Each number is 200 + 20 x the weight over its row's rms, rounded and kept within 0 to 999. Layers, rows and columns count from 0. The size before them is the row's rms in percent of the matrix's.

# down: layer 11 MLP down (transposed), 2560x640, rms 0.0687, rows 2343-2352, columns 320-479
# up: layer 11 MLP up, 2560x640, rms 0.0638, rows 2344-2353, columns 320-479
down2343,101,197,169,185,204,196,214,214,212,187,213,231,197,214,226,209,184,181,197,185,217,212,204,236,179,229,187,217,186,201,179,216,179,196,208,202,179,223,190,177,212,161,231,244,241,213,157,158,209,215,220,218,169,207,184,192,212,218,187,247,192,192,175,207,221,192,202,210,199,180,197,199,223,200,207,209,227,222,208,206,186,203,182,202,174,238,174,204,223,204,224,224,211,200,192,220,186,201,186,197,211,177,174,191,195,218,215,219,213,228,218,225,234,180,139,192,180,163,210,184,172,197,199,190,196,183,188,189,221,232,188,217,172,221,212,219,209,198,176,210,210,180,228,170,195,173,241,197,196,161,226,196,220,187,167,197,177,212,171,218,166
up2344,103,217,222,207,224,173,217,219,192,198,216,202,209,177,166,192,258,225,218,204,190,226,190,206,159,189,194,171,210,189,184,214,186,194,221,184,202,175,186,193,208,218,144,211,190,149,214,206,169,202,176,163,206,214,215,206,198,211,214,218,213,164,200,194,193,190,202,160,180,200,202,190,195,200,196,206,192,194,183,226,209,194,161,224,191,209,182,155,193,189,190,202,232,205,232,183,167,191,208,208,205,214,196,189,184,205,205,198,186,194,189,211,189,206,210,199,185,186,210,195,198,183,212,186,185,223,196,171,170,196,201,232,192,162,227,182,218,162,177,189,184,161,184,192,164,170,242,197,211,178,225,187,221,207,171,202,200,181,156,219,195
down2344,112,197,212,191,197,195,198,224,185,214,188,204,200,184,214,212,225,159,199,181,207,211,184,200,239,217,250,188,194,222,205,159,215,210,233,199,240,174,165,227,164,200,239,210,185,195,155,215,213,206,191,218,198,262,202,216,243,215,191,216,167,206,175,174,187,219,200,200,198,211,184,262,218,191,175,195,166,195,214,208,208,225,221,204,218,198,186,213,195,225,171,206,221,203,179,208,206,185,219,215,214,167,171,202,227,180,201,208,193,203,222,197,192,193,187,186,203,171,200,199,186,171,203,190,225,240,228,189,214,230,185,180,199,200,196,233,191,189,212,193,193,231,190,221,207,201,205,179,196,210,201,212,218,192,230,220,200,184,209,205,179
up2345,103,191,205,200,223,193,215,173,169,218,192,217,207,172,222,210,228,224,195,240,244,200,230,212,203,187,212,171,217,194,194,222,210,181,205,190,195,199,177,235,185,223,195,209,219,172,234,193,224,206,199,214,218,211,194,170,199,200,195,198,204,204,202,202,187,160,209,231,212,196,216,169,159,175,212,224,189,220,209,195,169,202,212,247,170,210,207,231,174,185,183,184,223,190,198,202,196,184,220,192,202,217,182,217,181,193,212,226,237,196,157,207,211,194,225,202,198,234,210,179,190,221,214,194,230,183,210,210,236,169,242,172,193,209,186,229,192,187,209,204,211,209,211,201,185,210,182,194,198,218,194,200,206,250,230,189,186,215,222,192,209
down2345,105,214,238,169,195,182,219,204,220,196,186,204,222,183,219,179,184,203,179,224,216,163,191,232,217,192,235,198,181,201,177,198,209,214,190,220,184,197,238,168,208,214,189,230,234,169,208,191,216,202,210,208,215,187,250,207,195,163,210,162,223,229,208,143,251,190,204,198,177,196,202,195,192,183,172,154,204,215,205,235,216,204,228,242,182,185,180,190,195,202,216,179,194,178,194,205,219,176,186,183,193,197,239,192,217,179,222,199,204,210,194,216,208,209,214,197,199,209,197,200,189,171,161,185,200,204,175,164,157,174,198,203,207,229,208,188,200,185,191,210,168,219,214,195,197,187,221,217,198,187,199,207,206,211,197,214,181,195,167,199,212
up2346,111,180,203,213,160,188,165,223,220,204,228,218,178,185,182,185,247,201,184,206,195,213,202,213,201,219,172,194,197,166,198,188,200,177,179,179,201,179,178,189,171,167,189,194,200,212,177,189,194,197,231,195,188,173,167,192,198,189,158,190,189,169,204,181,207,211,214,179,177,209,208,192,218,204,197,189,191,185,183,182,220,228,234,203,182,202,202,209,185,199,191,205,192,172,189,231,166,181,237,192,209,175,206,173,222,173,199,208,202,181,230,198,169,211,214,225,170,226,175,197,223,199,184,216,200,197,210,210,200,173,191,177,207,204,172,187,216,187,224,193,206,193,205,189,192,201,156,173,202,197,182,212,146,166,230,191,178,219,210,235,149
down2346,108,192,192,256,203,170,206,216,223,176,212,223,189,222,172,209,215,192,174,210,170,203,176,172,182,193,164,189,151,161,195,219,205,198,217,177,182,170,205,175,188,189,179,229,203,192,174,190,182,220,180,204,196,163,142,205,224,213,199,193,199,209,180,166,202,224,217,218,183,187,224,202,215,207,222,226,199,211,224,193,206,165,181,178,207,169,179,197,216,170,205,210,198,163,189,207,183,161,213,209,161,198,179,188,197,207,192,176,206,255,188,242,198,224,216,205,208,205,170,196,236,163,171,204,166,236,210,203,182,153,205,161,206,187,189,215,198,226,209,226,214,188,190,229,195,194,168,212,177,169,208,205,184,199,214,200,195,223,247,217,221
up2347,093,193,197,202,184,199,181,223,180,228,203,202,158,181,172,211,192,193,175,197,233,181,200,214,155,184,198,185,196,192,192,240,217,181,237,205,232,232,220,205,225,192,215,199,205,181,197,211,176,239,204,194,203,177,211,210,165,198,203,182,193,213,191,246,197,223,153,207,171,193,193,191,173,218,211,220,172,181,214,185,183,193,184,204,222,204,205,206,200,198,208,195,213,187,218,216,199,194,173,178,180,207,235,205,162,192,189,180,218,169,197,190,190,204,212,169,177,184,197,197,175,199,201,169,200,196,228,234,203,202,187,183,204,187,192,211,199,181,210,198,185,186,196,215,195,205,195,192,196,218,162,175,195,197,194,214,193,222,205,199,244
down2347,097,195,176,170,164,202,210,207,194,190,210,193,192,235,198,218,178,197,194,200,202,158,171,222,194,183,218,209,241,242,189,183,186,193,220,196,210,172,201,187,205,219,203,194,205,228,185,217,222,215,173,206,196,212,195,188,222,207,168,176,186,223,195,171,174,202,212,216,174,195,185,188,204,231,179,191,198,196,195,209,201,226,198,165,194,199,183,219,234,205,226,201,211,222,207,193,202,235,199,198,150,209,200,208,196,202,200,169,217,199,169,174,170,187,202,183,228,184,211,193,231,199,203,211,204,213,192,212,179,181,196,208,197,200,183,198,206,162,185,203,212,226,206,194,249,163,203,224,209,175,232,223,183,221,172,155,201,219,183,164,214
up2348,105,181,191,170,212,209,222,216,163,163,194,197,187,197,197,193,166,211,175,186,214,190,197,238,187,220,166,221,163,193,210,199,169,199,218,177,211,193,187,203,196,227,199,174,206,193,207,207,192,198,204,202,216,194,235,195,182,208,183,197,185,208,220,196,195,210,194,201,192,201,244,223,195,223,151,204,190,209,194,195,194,199,197,196,219,200,210,198,194,201,238,219,213,201,179,220,209,230,180,207,217,190,190,170,178,188,204,194,212,204,164,180,249,227,198,219,194,211,208,202,152,172,223,189,219,193,204,213,210,202,190,205,231,199,186,212,157,179,201,248,210,186,188,179,201,185,208,205,226,176,186,173,191,215,225,204,190,207,199,188,204
down2348,105,201,228,200,194,202,189,188,182,182,174,198,158,201,164,234,222,227,205,182,200,202,173,176,170,209,217,180,218,172,208,178,187,190,219,164,207,199,196,192,200,263,215,229,227,197,240,188,201,182,188,206,177,183,171,184,183,243,202,203,235,179,219,186,212,236,178,201,234,181,189,210,204,195,206,210,196,228,226,220,216,199,175,192,235,228,177,196,195,217,195,186,218,219,198,212,186,176,198,193,219,193,204,210,199,172,198,194,195,193,199,199,201,203,203,181,193,183,206,182,177,185,221,219,199,211,187,217,157,205,169,198,208,211,182,195,187,195,220,206,206,250,195,211,169,194,224,218,189,180,218,228,203,198,189,209,206,196,210,204,184
up2349,092,208,208,197,202,178,213,217,217,202,168,204,211,224,198,195,201,224,232,207,235,196,223,180,202,236,177,189,221,202,207,210,180,186,220,210,197,209,177,231,208,209,214,182,170,196,178,183,227,196,198,215,204,201,186,211,201,198,169,196,174,202,199,200,182,191,231,219,219,210,189,225,208,184,182,197,212,208,168,209,178,207,171,273,194,219,167,234,203,192,209,183,173,191,195,178,207,225,210,193,227,206,192,226,195,208,235,237,166,218,218,209,219,210,230,229,212,182,207,223,182,190,198,189,195,196,194,241,206,198,184,219,210,212,228,188,200,183,199,172,202,205,195,231,200,239,199,197,192,217,189,194,193,198,191,225,192,168,225,203,239
down2349,094,240,206,222,222,194,198,204,150,203,186,202,199,195,185,182,228,165,204,209,173,177,142,206,194,184,212,205,205,188,204,184,187,177,191,197,207,231,180,205,160,211,204,204,195,214,195,197,201,225,200,220,216,217,186,232,236,226,185,194,180,229,196,225,217,211,175,161,206,166,184,194,198,200,217,196,213,202,166,169,196,190,197,217,229,184,188,181,246,168,186,171,169,206,168,197,203,157,208,186,167,194,199,198,209,196,241,197,190,221,219,190,158,188,199,215,198,178,180,190,219,219,204,192,214,238,193,168,186,193,223,198,204,195,196,184,196,211,177,209,197,158,222,206,208,211,209,202,178,206,187,191,186,202,163,207,207,229,202,188,182
up2350,100,224,222,203,239,241,205,205,209,196,197,233,151,209,192,201,175,184,239,209,219,176,216,199,200,199,203,190,207,219,205,196,142,249,251,183,187,207,202,216,208,225,222,218,228,201,184,213,215,202,195,210,196,131,212,188,196,179,198,225,187,215,190,229,190,219,201,192,194,184,231,209,196,218,198,206,205,258,192,196,213,182,174,231,201,206,209,187,172,177,172,178,200,202,196,180,208,197,155,245,212,164,184,200,220,212,172,231,183,230,204,203,212,224,161,215,207,195,183,219,209,200,198,202,171,233,200,189,213,181,200,198,178,181,207,188,154,223,207,220,190,222,192,207,208,217,206,227,189,205,226,178,212,187,218,209,171,237,180,237,187
down2350,099,212,259,194,176,161,184,200,195,197,208,196,195,196,222,202,168,208,172,165,227,219,191,188,204,212,222,210,240,200,251,249,221,205,171,237,175,218,169,185,211,227,181,198,198,217,186,175,179,183,226,162,228,207,183,189,181,230,213,247,230,206,165,177,223,206,184,225,200,208,177,181,239,211,222,174,211,205,216,171,199,199,206,187,209,189,186,218,213,200,186,204,184,206,212,191,166,208,196,213,216,238,148,204,211,206,171,203,215,195,181,190,202,194,225,182,179,188,215,205,182,185,201,202,228,214,213,169,203,194,221,189,208,173,211,178,190,260,222,187,213,210,186,183,206,223,182,183,190,231,189,236,197,199,223,211,185,172,208,204,165
up2351,092,228,188,205,201,203,248,211,185,191,194,219,191,217,180,206,208,197,178,218,205,192,229,214,190,187,249,207,213,190,224,196,218,182,206,218,252,182,211,196,192,186,216,163,193,182,190,202,199,202,219,190,207,226,207,220,222,219,207,197,244,180,206,235,205,213,224,194,190,200,200,204,226,203,158,214,188,237,214,199,207,185,211,176,182,185,187,207,206,161,213,262,174,202,188,187,219,175,160,203,215,211,191,195,174,203,203,193,227,171,216,184,223,220,197,150,199,192,183,208,235,194,224,214,225,236,213,215,185,202,204,212,204,173,155,203,175,195,224,217,214,184,214,189,168,201,184,174,190,195,216,207,226,222,189,194,166,196,190,210,228
down2351,085,199,224,195,171,231,184,195,199,195,204,187,237,196,218,196,208,176,178,216,209,212,199,193,194,186,205,205,165,212,204,222,210,225,199,218,201,214,177,195,208,198,187,184,214,184,189,190,198,236,178,215,196,231,148,205,197,200,166,196,174,170,199,188,222,197,193,204,198,187,200,199,201,178,164,214,169,172,177,215,196,232,178,183,228,181,199,229,206,231,195,208,216,201,206,182,230,175,204,180,203,210,221,181,215,210,186,202,206,228,203,228,197,199,200,207,188,193,181,226,171,229,180,144,184,180,211,181,209,186,202,174,212,221,191,204,217,203,209,157,204,247,250,208,196,198,172,174,204,187,173,195,218,204,207,197,164,233,168,196,206
up2352,091,213,207,229,237,192,214,194,193,207,212,208,223,217,202,207,221,224,209,213,179,210,192,209,194,167,182,195,218,190,162,176,177,193,202,216,224,207,195,189,191,241,216,198,204,206,214,219,200,216,182,213,223,214,230,212,182,217,166,210,187,168,194,206,189,173,169,225,188,194,196,189,182,190,197,182,234,201,195,196,210,180,208,216,181,211,240,208,180,217,196,184,218,223,236,193,209,228,205,183,238,211,240,232,213,226,167,216,206,173,215,191,169,164,216,208,194,166,184,235,201,203,219,215,194,188,245,216,218,236,206,205,185,216,209,182,207,234,235,206,218,230,192,211,179,184,200,175,175,211,203,203,220,218,209,197,181,217,196,264,214
down2352,101,227,248,177,204,209,176,188,191,192,178,211,179,207,218,182,197,200,208,197,215,191,204,188,182,209,189,219,231,192,186,211,189,208,203,211,167,200,122,176,181,190,234,192,179,193,192,228,210,171,196,172,163,227,220,191,231,198,213,231,203,201,203,236,204,209,227,212,202,223,185,211,196,177,198,195,205,184,222,227,166,204,183,200,193,215,165,216,225,186,215,216,194,175,223,240,181,210,203,195,248,176,208,159,207,220,216,204,181,216,195,200,199,229,194,161,198,183,172,209,200,202,183,197,185,143,193,205,198,223,188,186,186,212,187,215,222,202,187,203,191,226,222,212,219,206,167,194,204,193,207,227,217,187,151,207,200,201,166,212,220
up2353,092,198,187,194,200,216,194,210,208,201,171,212,176,200,211,211,200,220,205,175,180,206,232,213,191,206,257,179,210,187,233,195,211,178,202,184,205,192,171,169,242,183,201,193,210,174,221,214,207,224,184,215,203,137,192,206,205,167,213,198,240,193,211,177,203,206,211,204,192,144,183,206,180,185,225,253,146,210,165,205,220,221,212,196,214,181,204,193,161,176,226,210,207,181,209,179,191,190,191,155,185,194,205,197,145,241,223,168,220,190,179,212,204,198,213,183,204,172,190,220,204,191,216,182,197,209,196,217,220,206,196,195,225,218,208,190,210,191,217,216,198,176,221,224,211,178,193,190,198,219,215,208,200,194,204,218,166,174,211,216,207